Weights of a small GPT-style language model, trained from scratch on English Wikipedia.
Size: 8 layers, width 256, 8 heads of 32, MLP 1024 tanh GELU, vocabulary 16384, 10.6M parameters.
Architecture: LayerNorm before each block, biases, tied embeddings.
Training: a variant of SOAP for these matrices, 167M tokens, 5085 steps.
Each number is 50 + 10 x the weight over its row's rms, rounded and kept within 0 to 99. Layers, rows and columns count from 0. The size before them is the row's rms in percent of the matrix's.

# layer 4 attention query, 256x256, rms 0.0825, rows 62-116, columns 0-127
090:58 57 52 27 43 61 60 42 48 52 46 47 54 61 31 61 42 61 44 53 38 38 61 62 46 43 50 50 60 56 65 48 50 48 52 56 58 62 53 60 68 48 46 50 54 62 58 27 49 50 34 64 58 57 46 40 49 41 61 50 52 32 45 52 39 53 43 58 45 66 50 27 49 46 66 62 53 67 42 60 63 59 62 60 34 48 78 58 51 31 31 48 49 59 42 51 33 43 44 51 50 52 68 50 47 44 51 57 67 47 31 22 49 43 39 43 49 44 42 45 41 63 38 41 42 52 54 64
088:41 55 45 70 58 62 45 52 48 52 56 52 40 43 53 51 58 71 40 59 51 61 65 52 62 37 46 62 70 41 46 71 46 52 43 48 51 58 59 45 36 33 41 63 59 49 66 37 53 48 57 39 44 62 60 41 58 51 41 57 56 41 58 17 48 62 47 66 36 50 59 37 62 55 42 47 65 43 52 62 50 61 44 53 46 52 64 36 62 67 50 59 67 60 42 47 34 59 38 64 50 45 36 70 52 39 37 54 68 51 64 45 50 45 49 41 44 44 38 49 49 51 44 31 57 58 63 42
087:63 41 54 49 39 49 49 59 48 41 60 43 45 51 53 44 59 66 59 58 45 45 60 53 52 47 56 43 33 54 31 53 48 63 60 57 72 60 47 52 58 53 44 44 55 52 45 52 49 36 31 50 53 63 70 45 32 67 46 56 44 46 61 43 68 35 60 44 40 53 68 63 46 57 48 43 38 52 48 50 56 46 42 44 48 42 52 57 48 60 37 61 44 43 31 41 64 55 54 62 47 55 39 54 48 35 57 52 35 43 52 57 52 55 58 26 35 42 32 53 48 49 30 61 45 53 39 32
080:35 45 39 47 49 43 62 49 50 70 51 47 34 46 44 60 66 49 44 42 69 59 52 58 39 49 37 53 51 44 36 46 68 56 59 40 54 50 61 66 47 46 76 37 51 52 35 41 39 39 59 38 54 31 47 37 58 51 51 50 31 54 59 40 26 43 39 59 71 52 54 53 63 53 50 43 22 59 44 36 51 42 38 61 42 38 60 38 37 45 42 48 44 38 45 59 43 51 62 44 30 53 51 55 51 55 63 37 41 50 65 40 50 54 36 51 54 42 61 58 58 44 50 40 56 57 47 55
095:48 55 39 49 49 60 20 53 37 47 52 57 43 59 50 56 40 46 45 47 49 54 67 70 62 48 38 53 45 35 34 42 48 61 50 47 55 63 32 60 59 37 33 63 59 67 56 45 55 39 24 51 63 52 48 31 46 54 52 54 56 41 51 68 53 45 46 45 42 39 57 55 51 51 44 57 57 59 56 50 68 46 39 55 54 57 49 51 62 58 41 49 77 32 35 53 65 41 51 43 38 51 59 55 32 57 61 71 58 37 64 29 57 33 46 55 49 44 33 70 54 70 40 61 38 29 43 58
089:58 46 53 40 40 41 48 47 44 46 50 65 65 67 32 50 60 50 62 61 52 39 48 50 58 49 39 37 37 53 72 25 58 52 56 45 46 42 74 59 45 48 60 44 43 44 43 52 57 60 51 50 61 50 34 47 49 43 58 32 65 48 53 46 47 61 56 55 48 48 51 51 53 65 56 68 40 67 50 50 63 42 53 25 49 35 60 30 43 61 59 68 44 48 61 61 47 49 65 35 72 49 54 41 55 39 39 57 57 63 49 57 27 52 58 47 59 53 46 37 45 46 64 38 50 51 46 50
081:40 61 46 47 67 57 51 42 66 46 37 46 56 31 53 59 45 53 40 29 28 48 59 53 46 30 57 60 67 40 58 45 50 35 61 46 60 50 53 50 39 50 61 49 52 62 66 48 50 44 49 50 52 55 55 55 49 50 52 36 34 52 45 55 30 58 46 60 52 54 48 53 56 45 62 54 57 46 51 52 30 51 56 46 49 59 55 35 50 41 61 42 70 52 41 52 59 29 46 62 51 41 61 73 39 37 66 61 47 52 37 53 67 51 36 47 52 65 44 72 42 56 49 62 59 62 55 50
086:59 73 20 53 49 52 54 51 47 49 61 58 57 46 44 57 24 70 44 50 41 46 35 48 56 52 59 57 84 21 33 44 44 50 49 49 60 61 39 55 49 47 43 44 61 48 50 38 51 59 50 36 53 48 35 35 40 57 53 39 52 55 64 59 46 49 41 50 25 48 62 40 45 66 52 65 49 57 53 44 53 50 47 55 61 68 61 60 54 56 51 60 52 49 32 51 55 41 59 48 59 52 40 63 53 49 47 56 45 51 57 53 47 50 37 37 36 49 28 62 34 55 38 56 67 66 44 52
085:46 52 39 62 61 67 41 46 59 49 44 63 48 66 61 65 51 53 52 39 34 52 56 37 66 44 56 60 31 53 57 55 24 54 41 57 58 45 29 58 50 44 54 49 56 38 53 56 49 41 34 33 43 50 59 45 54 55 61 48 69 48 57 53 62 61 44 69 46 34 42 48 61 48 60 49 62 45 54 44 41 71 45 88 42 55 56 55 66 49 62 58 72 45 37 32 55 56 40 47 50 48 43 33 58 49 56 51 38 48 65 42 46 37 58 72 55 45 29 53 51 49 60 63 48 33 43 66
082:51 29 45 50 37 26 65 57 63 44 45 34 45 53 44 41 50 57 45 27 39 63 47 38 52 66 50 46 56 78 36 54 57 48 66 67 44 42 43 43 44 36 35 37 32 49 54 52 47 55 53 39 49 54 27 50 55 26 54 59 55 37 56 22 58 56 56 52 49 47 58 45 43 57 44 43 37 59 51 50 56 61 58 52 46 51 60 50 49 43 50 58 39 58 40 36 61 52 44 66 49 37 45 32 60 50 59 60 55 67 58 55 46 67 57 67 64 59 57 36 39 28 39 54 42 52 53 65
077:56 57 52 56 59 52 49 53 56 42 62 67 66 43 41 53 57 47 52 32 55 37 48 54 49 66 33 58 44 56 72 52 55 39 38 50 55 38 30 48 59 38 57 50 37 51 30 64 58 38 46 55 74 58 52 59 59 43 58 40 49 53 57 58 42 56 54 45 40 33 53 51 54 50 63 48 62 47 50 59 38 44 39 55 55 43 41 64 55 36 59 54 45 44 51 38 48 44 33 54 63 55 45 51 53 66 53 53 55 45 57 40 45 61 54 54 58 53 60 54 58 73 38 56 58 43 25 44
121:60 42 45 46 50 51 58 53 49 41 61 54 45 54 46 36 50 51 54 34 58 40 46 39 40 41 47 35 35 61 50 36 77 50 76 55 48 49 43 53 52 58 59 51 28 41 46 49 43 76 59 62 49 44 30 59 56 13 51 38 51 53 35 56 54 43 47 48 53 52 45 47 38 45 53 62 40 47 53 52 55 47 63 43 56 38 48 35 44 41 64 56 31 55 49 35 45 57 69 29 62 58 50 47 54 52 41 52 45 62 40 53 33 56 63 46 64 62 54 43 57 43 52 47 53 44 48 53
079:58 43 47 52 51 51 42 73 52 48 56 34 38 40 47 47 54 46 33 57 70 48 46 62 50 53 38 59 45 51 51 44 62 52 45 56 56 45 66 36 43 59 53 66 45 29 59 59 46 40 59 53 43 51 44 33 49 57 37 48 54 61 48 75 49 66 57 57 64 40 61 49 43 50 29 55 44 34 42 53 60 54 55 56 56 38 59 49 30 49 41 54 39 61 39 53 61 63 43 45 36 42 61 44 37 61 53 59 56 49 37 68 36 51 61 43 43 47 72 54 49 25 64 51 25 50 56 56
083:56 46 61 39 68 48 51 66 49 36 62 36 34 61 62 50 41 39 38 48 35 42 37 50 49 47 59 43 54 36 46 55 60 62 32 43 48 70 59 62 52 47 55 74 64 41 47 49 52 51 30 48 36 49 54 52 40 54 34 61 59 47 34 45 49 54 57 58 46 60 67 26 48 37 64 45 60 50 38 59 43 54 38 52 67 43 57 44 58 50 25 47 46 79 53 40 44 55 52 73 54 51 43 48 40 40 43 44 37 33 49 64 45 46 47 61 49 34 62 38 62 58 53 39 50 52 64 49
101:38 38 50 39 42 64 41 56 63 59 34 36 50 59 56 55 63 62 37 43 57 56 54 59 38 51 53 52 63 62 48 67 57 60 54 56 56 47 58 49 29 46 51 51 37 47 64 56 56 51 69 57 47 66 49 70 54 59 65 50 47 70 49 44 61 49 50 53 52 49 54 62 45 50 50 48 48 53 43 66 55 47 41 66 35 51 49 36 42 42 27 47 37 58 55 51 61 53 66 68 37 36 60 41 55 49 38 65 46 35 44 44 42 50 49 41 45 45 69 66 44 54 48 49 44 44 55 55
095:37 46 79 48 51 42 46 48 59 52 46 54 55 37 62 36 56 53 40 48 55 61 72 50 27 49 60 62 50 55 50 41 58 49 62 44 59 48 49 49 28 43 34 41 51 57 51 51 57 47 67 45 53 54 43 42 60 44 59 49 45 55 53 47 53 37 52 35 58 59 50 56 53 49 37 39 37 58 42 47 50 45 49 41 38 61 59 24 38 53 48 44 39 69 60 52 47 43 67 53 45 36 68 52 43 50 39 57 55 61 38 56 43 58 62 49 46 64 64 54 70 49 56 56 48 54 62 59
079:61 67 57 41 48 57 53 41 57 37 37 44 55 46 40 32 45 34 46 56 61 48 60 42 73 73 50 63 53 53 60 52 38 20 41 50 49 36 56 57 48 41 60 43 41 41 51 46 70 55 43 54 59 51 44 55 58 53 72 75 52 42 52 51 50 56 42 65 54 45 37 57 63 55 50 51 60 60 37 72 49 62 58 34 47 51 57 46 48 51 62 47 33 50 60 50 47 39 38 50 57 55 58 65 76 60 56 57 59 50 48 43 58 40 39 52 54 60 49 37 34 45 42 51 49 45 47 55
093:35 59 48 46 49 44 41 34 46 27 44 55 57 55 65 54 36 50 49 41 50 40 54 60 43 52 44 40 50 59 47 45 34 46 51 51 57 60 36 56 53 55 46 59 51 64 54 52 33 61 48 67 53 56 37 44 32 57 29 45 56 33 60 55 67 32 61 43 49 49 67 43 47 47 44 66 64 54 48 50 44 40 49 62 54 40 42 35 49 39 44 63 72 63 68 53 51 39 52 49 38 55 63 50 21 31 42 49 56 26 49 61 46 54 62 40 57 31 60 58 72 47 57 42 48 44 67 34
085:41 38 46 51 45 54 42 65 38 53 55 32 60 47 49 77 44 50 62 48 48 55 79 34 41 57 43 39 31 45 52 41 65 56 61 51 43 44 53 52 39 43 52 51 46 58 39 52 53 57 41 52 76 50 44 39 63 42 40 54 59 47 38 68 40 54 44 57 53 58 50 28 48 53 54 47 48 54 38 60 56 44 42 40 44 40 52 52 44 49 57 46 42 45 46 49 58 33 53 42 67 34 50 44 45 39 52 54 50 50 40 63 43 55 64 33 48 59 50 57 61 35 32 52 42 48 24 40
083:46 53 61 63 44 33 66 46 42 37 51 51 52 57 46 54 42 58 57 48 67 42 62 56 65 80 51 51 56 56 40 42 58 60 65 64 54 40 30 57 37 40 46 46 53 41 53 47 61 43 48 50 41 36 48 49 43 56 58 56 32 48 44 54 47 67 53 47 52 56 56 35 39 48 40 50 41 34 37 43 43 53 54 46 62 37 53 41 48 53 45 65 66 35 40 56 39 61 72 57 43 66 29 55 52 46 52 62 67 52 56 47 57 62 50 56 60 63 41 43 57 65 35 50 64 60 42 41
081:40 57 41 44 51 50 40 46 60 44 45 70 71 47 66 56 58 42 65 58 53 54 51 55 62 47 49 36 49 53 41 38 49 53 48 56 49 54 48 54 63 62 58 49 49 50 56 39 44 47 21 69 46 59 54 46 48 60 43 66 56 43 68 56 44 39 61 41 47 43 46 43 53 49 50 45 53 73 62 37 34 47 39 49 40 44 50 58 56 57 54 68 72 42 58 52 40 57 41 54 46 38 46 45 43 51 53 59 53 56 46 54 42 53 35 50 40 56 37 50 46 55 46 69 45 48 58 53
090:51 61 57 57 61 64 44 30 76 47 48 30 33 27 65 47 60 45 53 42 39 61 52 63 55 38 50 51 56 49 46 57 60 48 42 48 42 57 38 27 50 57 35 40 49 49 63 47 41 36 43 54 50 52 69 47 39 64 65 64 44 57 55 42 49 51 48 56 42 29 37 54 46 52 59 65 41 34 35 39 24 31 56 67 57 57 44 57 53 55 38 41 60 55 36 44 56 54 32 55 38 46 44 40 26 55 53 48 43 52 53 43 51 65 36 38 32 49 61 46 51 61 48 45 28 53 57 51
082:43 67 52 48 65 48 46 45 48 51 37 54 49 58 70 57 38 49 55 50 44 40 41 60 50 60 53 51 57 58 58 55 46 31 42 53 39 50 47 62 36 49 65 68 56 42 51 53 63 43 37 39 42 40 71 32 43 62 40 53 40 49 67 47 44 55 53 64 42 29 67 50 71 31 43 53 30 53 55 50 36 50 48 59 43 44 56 48 46 52 58 51 66 39 47 47 47 56 41 43 51 40 45 55 56 36 59 62 56 42 67 50 76 60 35 48 39 52 29 54 28 71 60 51 50 40 50 55
091:35 48 72 56 39 49 55 31 50 50 55 47 60 50 55 37 59 58 40 43 46 45 55 40 45 40 68 49 45 63 35 57 50 36 50 53 56 59 46 45 45 48 40 43 48 47 51 60 42 60 60 47 66 51 35 36 49 27 51 61 60 47 31 47 65 47 32 39 46 54 57 61 48 32 53 60 42 49 37 52 41 51 37 58 46 56 41 54 32 50 38 46 57 80 42 40 55 26 47 47 26 47 52 44 42 48 42 64 35 36 57 53 39 73 54 35 48 57 52 64 56 46 52 47 42 39 60 66
102:40 64 50 62 41 48 46 47 46 52 44 49 48 41 53 42 47 58 35 29 42 55 51 56 65 52 44 50 61 44 45 67 46 54 50 35 43 54 33 33 42 48 36 50 72 43 73 54 51 34 53 48 48 66 46 50 40 68 52 64 21 66 57 46 51 40 51 53 60 54 49 47 61 45 61 55 55 31 42 43 56 49 62 57 41 50 46 58 54 57 33 45 67 58 40 49 55 78 63 68 35 50 37 52 30 51 51 52 46 46 43 45 49 54 43 52 52 45 64 54 48 59 52 61 46 73 45 50
078:38 59 42 47 51 53 60 60 48 65 51 63 48 56 63 59 42 67 29 51 66 44 58 69 62 52 61 55 45 50 57 74 53 38 43 70 44 21 40 75 62 65 44 55 55 34 51 49 47 47 49 40 46 46 79 47 35 53 58 44 60 52 66 53 41 73 54 43 52 66 56 37 52 26 56 56 42 51 48 40 52 41 38 62 45 34 52 53 46 33 54 46 73 54 58 70 65 61 44 36 63 52 48 46 41 26 55 61 38 55 37 46 51 54 37 47 45 52 50 46 55 36 56 48 53 58 32 58
094:55 36 53 67 60 42 53 37 48 61 50 57 62 51 35 39 42 52 53 43 49 53 64 34 40 64 50 31 38 62 45 43 49 46 58 43 35 57 49 51 62 37 64 49 46 56 58 41 55 57 69 53 60 50 45 53 62 57 41 57 50 33 41 43 44 60 47 33 45 61 38 45 61 56 50 39 64 51 45 56 60 57 62 44 52 31 42 50 44 58 47 33 32 32 62 48 38 55 50 34 59 49 56 48 58 80 42 48 48 60 44 55 49 61 62 35 60 71 52 38 61 28 54 67 53 56 46 78
074:41 63 51 48 61 45 54 50 50 52 42 59 72 44 46 37 38 42 32 56 53 56 54 51 68 60 41 45 67 24 39 51 58 47 48 46 64 50 53 53 61 38 66 57 44 52 51 72 49 37 28 56 40 46 60 57 62 71 62 39 34 50 59 57 36 59 49 48 58 36 32 47 56 60 36 60 54 52 51 42 50 62 55 50 60 24 51 50 51 42 54 58 28 54 52 38 56 63 66 42 43 47 38 49 53 66 49 48 42 49 47 41 67 41 50 47 44 61 43 53 47 47 55 45 57 51 48 35
083:51 27 49 37 61 50 18 61 65 51 43 50 55 42 55 48 47 55 54 48 56 36 50 54 30 47 45 64 43 52 59 48 63 60 63 49 64 48 58 63 51 63 41 48 35 60 65 42 64 46 47 64 40 45 53 38 67 56 55 33 58 39 53 57 44 69 37 40 55 55 47 47 45 43 33 50 53 55 55 46 56 47 52 58 54 37 46 49 49 61 49 58 53 64 50 60 41 54 44 55 41 57 52 54 65 62 57 35 40 41 70 39 50 57 64 41 46 46 53 48 44 38 57 38 32 42 48 48
079:48 62 48 58 51 57 58 50 56 43 28 44 47 48 60 62 53 57 45 48 47 58 56 67 51 70 59 37 65 34 45 50 44 44 60 46 49 70 27 45 46 36 39 35 51 42 67 47 39 41 37 38 45 46 46 39 53 70 45 56 53 60 57 51 54 46 58 47 35 43 48 65 45 35 23 31 39 57 41 48 54 45 46 60 47 56 43 58 74 46 45 52 63 44 40 46 51 56 70 56 36 39 57 50 55 46 47 58 38 48 47 48 39 52 59 29 51 58 35 69 36 40 48 43 33 64 61 47
081:47 48 57 38 55 43 56 69 61 40 51 49 41 46 52 56 62 54 45 43 46 47 52 39 43 55 54 54 44 48 40 67 62 46 52 55 42 62 55 47 49 62 72 52 71 52 55 37 54 47 43 42 67 51 41 63 42 52 41 70 42 41 47 45 42 37 44 31 56 57 59 64 53 63 26 50 52 47 65 66 51 54 38 49 55 46 52 56 27 47 42 57 53 50 53 44 49 53 42 49 57 71 64 30 48 64 70 56 60 53 47 44 61 49 78 37 47 54 41 51 53 41 51 40 52 75 49 40
077:50 58 49 25 47 47 68 36 53 66 41 49 21 42 46 67 62 46 66 54 55 62 42 48 58 53 59 43 42 61 52 55 50 64 51 54 67 51 60 53 57 58 53 41 58 48 55 49 49 34 42 45 48 45 62 43 48 52 53 54 36 38 66 42 26 63 36 46 32 41 70 45 44 45 59 59 42 39 57 43 38 63 51 46 36 51 65 52 83 58 59 53 63 59 34 31 28 41 52 49 60 65 55 54 49 55 63 53 52 41 51 36 55 54 44 47 59 62 55 53 51 53 45 60 49 50 49 54
085:38 63 51 35 59 53 47 45 54 46 40 46 25 44 58 55 63 51 48 48 55 70 35 41 58 60 60 39 50 54 36 53 34 45 36 46 54 60 51 46 42 47 46 60 47 36 65 62 57 38 53 44 40 60 44 42 65 35 34 61 32 69 56 52 37 49 49 56 58 42 42 51 53 37 43 37 62 41 37 50 39 45 36 49 32 51 36 53 50 60 45 37 57 46 52 56 46 52 44 56 30 42 62 47 47 52 65 28 50 60 52 45 51 51 47 39 38 55 62 50 39 70 43 42 44 59 49 64
085:41 36 48 65 55 51 50 67 56 54 47 50 61 40 70 50 55 49 68 47 63 38 58 47 60 56 45 53 41 49 61 37 56 57 46 60 32 50 48 49 58 63 68 38 53 43 52 39 44 39 50 51 63 56 63 30 49 54 34 50 52 51 65 47 47 60 68 28 51 56 55 55 60 38 50 46 49 71 44 58 36 71 61 33 65 58 49 41 64 34 52 49 62 34 35 45 62 29 34 36 40 45 68 51 48 60 45 37 43 59 41 51 42 56 50 58 58 46 50 58 43 42 55 39 44 52 62 34
084:68 57 42 72 51 55 64 53 45 36 43 55 47 66 61 56 61 60 48 43 46 51 68 59 48 32 37 46 55 43 42 45 41 63 61 42 60 60 57 43 47 57 35 60 62 54 66 40 36 64 52 48 49 50 40 41 30 31 50 55 63 61 50 65 55 65 36 56 54 40 69 61 29 40 54 51 57 38 61 51 45 48 60 50 35 54 48 44 57 35 49 41 65 30 48 43 60 44 56 42 39 62 46 33 43 31 63 54 46 51 44 57 70 47 44 43 39 44 53 58 56 44 57 53 58 62 47 48
087:73 49 66 50 52 38 33 41 49 43 46 60 56 49 44 51 40 51 33 62 38 53 46 57 49 49 33 59 34 41 52 48 67 53 37 37 42 56 48 43 38 50 55 40 61 37 36 50 48 47 38 57 50 59 56 51 44 43 55 42 45 61 44 58 47 63 73 36 76 42 43 53 41 56 42 45 48 57 41 62 54 25 47 47 44 51 56 64 49 43 43 50 39 62 47 44 57 45 51 53 70 44 65 46 38 72 62 40 60 60 33 40 57 48 42 29 37 63 56 41 57 51 53 68 48 59 41 56
082:34 48 42 47 27 63 57 51 50 54 41 61 46 49 42 55 35 42 41 47 35 41 53 50 51 50 62 53 41 67 52 56 53 63 39 57 49 72 50 46 36 46 60 42 49 51 57 56 48 47 53 47 60 60 47 53 46 62 41 53 61 65 40 42 41 48 36 45 73 46 61 55 54 47 48 35 55 33 44 47 40 38 52 33 50 54 59 51 41 49 62 45 42 39 60 55 60 47 58 47 66 64 51 64 51 56 53 43 64 43 36 54 51 43 38 36 54 34 68 43 59 51 46 34 55 61 42 39
083:41 59 60 59 49 42 60 48 60 62 49 57 60 35 55 52 53 48 56 54 42 59 53 42 56 54 48 54 35 39 59 64 52 38 50 46 74 65 53 41 65 22 68 58 52 37 49 53 57 53 67 58 37 44 54 53 40 43 42 57 42 41 52 55 59 46 47 43 59 65 54 55 70 48 61 36 57 52 49 47 54 50 68 40 39 33 49 52 56 47 46 43 30 76 63 63 40 32 47 33 38 52 45 33 49 43 56 34 52 58 46 71 51 49 38 50 42 56 49 54 84 63 59 53 52 68 59 54
089:52 66 38 62 38 63 44 32 50 56 50 55 51 44 56 47 52 47 53 47 43 45 68 56 41 59 49 68 42 67 41 48 67 56 25 58 50 46 37 45 43 48 30 56 52 15 66 62 42 56 40 37 36 65 55 67 42 51 53 35 57 61 39 54 41 60 56 66 30 55 46 29 62 50 56 45 47 52 48 36 49 44 47 51 52 46 58 46 54 54 57 49 31 63 53 49 40 60 41 55 54 52 51 65 50 52 61 51 62 63 43 32 41 47 58 32 41 57 75 53 56 65 56 55 58 71 40 51
083:33 60 41 55 53 43 61 53 66 33 55 35 57 68 61 48 54 81 29 42 62 53 61 53 56 31 64 55 62 49 38 53 29 46 48 54 64 34 44 51 53 57 59 42 40 55 49 49 64 47 52 57 37 54 47 66 53 63 47 52 40 44 45 61 53 40 46 53 63 70 44 61 53 51 60 60 46 49 61 49 62 52 44 63 45 46 44 41 50 59 55 33 49 59 56 40 60 43 55 43 31 62 53 52 49 46 53 54 66 48 67 50 62 52 30 56 36 47 69 35 46 43 21 39 61 56 62 53
094:48 43 62 55 34 46 58 40 60 50 57 57 56 44 61 52 56 47 52 37 58 59 23 52 50 50 52 41 41 68 46 61 53 42 39 50 77 63 60 60 44 41 46 46 30 34 50 46 48 74 54 60 48 53 48 56 54 50 54 59 35 38 38 43 58 45 48 51 48 60 35 49 51 44 60 46 62 49 32 58 59 47 52 24 43 61 61 44 51 44 65 51 53 42 58 59 49 36 29 40 62 60 51 62 65 49 43 23 38 44 40 44 46 51 77 29 52 51 64 38 58 50 53 66 54 68 46 46
093:54 61 57 56 28 63 40 60 57 50 77 37 39 68 46 42 61 51 42 59 56 56 51 44 44 49 50 66 55 63 53 51 55 67 38 50 55 59 52 52 59 46 44 48 42 46 50 38 52 50 43 71 61 56 32 54 46 38 34 50 52 54 52 38 51 53 40 47 50 57 41 66 59 41 52 71 37 47 68 63 44 33 38 48 66 53 39 67 61 66 63 34 34 26 51 27 34 60 69 54 33 52 47 47 55 36 45 62 63 28 47 36 38 50 55 60 53 58 57 47 55 66 62 45 41 51 34 50
089:47 48 61 52 43 47 45 51 48 32 43 53 21 36 41 58 56 59 44 49 47 62 40 55 56 63 53 63 59 37 44 39 48 51 44 33 61 43 51 57 51 62 41 49 46 55 70 49 61 58 51 71 23 37 55 52 47 55 49 63 58 52 54 44 52 48 36 49 48 62 56 28 51 49 56 39 76 50 39 55 74 44 54 53 70 62 65 40 59 61 35 35 55 56 75 61 48 72 55 59 65 37 68 54 53 43 42 46 52 42 30 41 59 55 44 42 36 38 62 48 53 55 39 56 58 62 45 59
088:45 66 54 60 43 51 56 44 59 50 53 37 45 49 38 50 34 43 47 40 64 58 33 62 58 36 52 66 52 50 64 55 37 46 46 56 41 51 44 38 60 48 52 49 55 50 32 50 48 42 55 46 55 39 58 58 37 37 53 58 32 51 49 64 53 39 51 52 48 49 57 51 53 33 41 41 23 50 46 54 34 37 37 51 56 33 33 69 38 53 59 46 57 46 60 52 44 47 46 53 55 61 63 69 40 67 53 51 54 50 54 53 58 47 24 40 75 58 50 35 63 50 58 55 60 47 45 33
102:47 63 52 43 43 64 52 54 66 46 35 48 65 72 43 57 43 56 49 52 33 48 63 77 62 73 32 35 65 49 67 47 39 66 53 44 37 62 58 43 43 69 36 43 70 63 43 47 45 59 56 52 57 48 52 61 40 32 51 52 70 36 46 54 54 65 59 58 31 69 45 50 53 62 54 55 45 45 39 45 41 57 47 47 48 65 47 51 41 41 43 53 53 66 49 49 37 47 57 55 50 60 54 55 42 53 47 65 41 29 41 29 45 40 53 45 52 45 49 55 55 49 36 55 64 60 33 46
098:63 55 55 54 39 63 55 44 51 47 54 50 42 44 62 53 43 37 60 52 44 52 38 48 37 42 48 51 56 65 47 53 35 54 41 50 49 46 69 49 50 43 73 69 42 56 53 44 33 40 46 55 58 48 49 74 61 38 42 43 53 42 48 35 54 40 44 38 29 64 57 71 41 38 59 60 72 35 60 47 47 37 49 47 53 52 45 50 51 50 58 41 40 61 49 50 40 40 34 47 61 64 41 57 60 50 47 40 56 73 52 31 41 37 48 45 49 44 67 45 63 39 68 35 71 41 67 52
086:43 41 53 55 41 58 34 47 50 56 56 53 54 71 63 54 39 45 66 51 43 33 31 51 65 53 48 46 52 63 57 78 39 39 28 68 50 51 53 36 36 69 40 65 59 53 48 71 55 52 44 57 54 44 53 57 49 48 45 33 37 41 57 22 64 33 44 58 66 60 58 49 56 48 73 39 56 45 61 53 30 52 54 51 58 62 53 62 54 55 49 49 47 41 49 33 44 56 57 37 42 52 45 50 45 61 49 49 62 55 46 70 52 64 31 56 66 54 44 54 45 58 63 55 54 29 63 41
093:51 56 61 52 55 47 58 57 53 43 44 45 53 60 48 61 51 65 41 53 46 39 49 24 45 50 55 45 68 55 58 56 50 49 43 63 28 39 56 39 48 75 35 19 66 60 54 49 45 55 63 48 71 42 48 43 60 53 40 46 61 57 38 56 35 29 56 36 61 32 70 55 47 52 46 42 36 50 51 53 40 51 55 46 50 65 36 62 46 53 54 46 38 56 61 49 51 46 57 52 38 42 52 44 47 47 42 50 42 58 55 70 42 57 45 56 49 46 48 49 46 43 63 56 66 44 50 43
092:53 39 27 65 49 54 34 38 53 57 48 40 39 55 48 46 45 59 55 62 39 60 58 45 35 54 55 64 55 47 60 53 55 49 48 49 49 63 48 56 49 63 50 45 48 42 56 63 41 56 48 43 57 60 60 36 53 54 54 56 48 46 51 71 59 55 50 58 42 64 57 48 50 30 61 53 45 62 60 57 65 47 55 43 50 51 61 53 54 63 57 58 45 62 74 55 52 39 51 42 42 50 74 65 57 43 42 24 51 45 56 44 39 47 38 26 55 67 51 57 53 34 37 52 54 45 32 54
085:52 63 70 71 62 28 67 60 41 48 52 46 49 64 53 39 41 37 48 59 62 58 58 30 50 44 53 51 47 55 64 43 54 37 38 54 33 45 54 44 51 46 34 46 40 49 36 75 46 57 39 51 50 66 46 49 47 57 47 73 31 53 47 53 61 42 32 48 52 54 51 60 52 45 54 43 38 40 37 61 58 45 46 53 58 33 46 37 48 53 48 40 66 55 47 42 37 47 54 37 58 74 61 60 67 30 46 62 36 61 53 57 49 54 55 40 56 60 36 52 69 64 61 49 48 49 65 63
100:48 66 32 35 49 59 43 51 54 65 57 41 54 61 62 41 30 71 49 54 37 50 46 67 46 48 66 45 69 56 45 49 64 57 54 55 52 51 45 47 55 51 47 46 40 42 55 43 37 58 46 53 52 54 35 49 34 25 50 35 49 49 67 56 52 43 50 47 67 54 54 56 60 52 34 52 36 56 48 33 51 46 52 48 42 39 55 44 48 32 44 48 39 50 40 38 53 52 65 48 31 47 62 61 45 47 45 78 23 38 52 44 41 39 43 71 57 66 40 42 35 60 43 54 47 32 42 47
084:49 36 51 48 58 53 57 65 47 53 45 54 56 54 50 48 49 43 50 46 55 59 50 35 49 34 56 48 46 40 56 46 45 41 56 51 58 36 58 49 37 56 60 44 67 51 60 49 57 50 67 61 58 54 37 51 44 39 35 59 51 57 45 50 66 56 42 42 52 47 62 38 51 44 47 55 55 53 46 57 37 48 49 59 56 67 59 65 40 60 34 46 50 10 47 43 42 30 47 56 58 51 80 47 54 45 39 39 71 43 43 49 58 62 73 48 42 54 44 43 53 48 50 45 64 72 59 49
085:28 53 36 58 43 50 47 58 27 40 32 60 65 64 39 45 46 52 40 45 48 45 68 57 39 64 58 27 54 39 56 67 59 46 55 66 46 44 29 48 56 52 34 50 40 53 39 33 67 46 54 44 65 56 49 38 51 49 41 72 52 51 38 42 40 47 49 33 56 52 37 29 60 59 46 48 36 56 57 53 51 52 52 41 23 55 43 66 62 35 38 31 55 53 51 46 51 66 36 40 64 40 56 61 38 46 46 39 45 45 43 48 49 49 42 65 61 40 58 56 35 49 51 58 49 43 49 42
086:44 60 59 73 37 46 34 50 44 45 62 58 52 49 30 60 57 52 51 50 60 63 52 69 40 48 47 47 46 50 43 43 56 58 48 56 52 35 65 59 56 71 52 32 70 57 45 39 35 55 46 41 60 51 47 53 54 51 43 43 22 46 43 53 35 37 30 49 53 48 60 47 54 53 51 29 64 36 50 45 43 50 53 50 53 62 60 34 52 51 65 52 47 62 34 55 47 56 23 61 55 73 47 42 52 66 63 31 49 46 37 46 59 41 29 44 44 50 55 58 67 46 58 39 56 49 66 57
085:44 39 54 56 24 48 71 39 44 42 64 54 54 56 50 49 43 61 38 37 53 62 45 63 33 69 49 48 64 57 57 33 45 39 50 52 61 62 62 49 45 48 60 46 28 43 46 53 64 49 56 46 36 38 68 42 35 41 40 47 45 55 51 27 59 60 71 55 46 51 71 43 61 50 34 53 34 46 56 64 51 50 57 54 47 48 55 41 36 46 55 48 30 46 58 50 56 53 49 44 42 51 45 41 65 44 34 50 49 51 67 35 55 45 45 49 73 40 66 57 33 57 45 36 56 58 45 43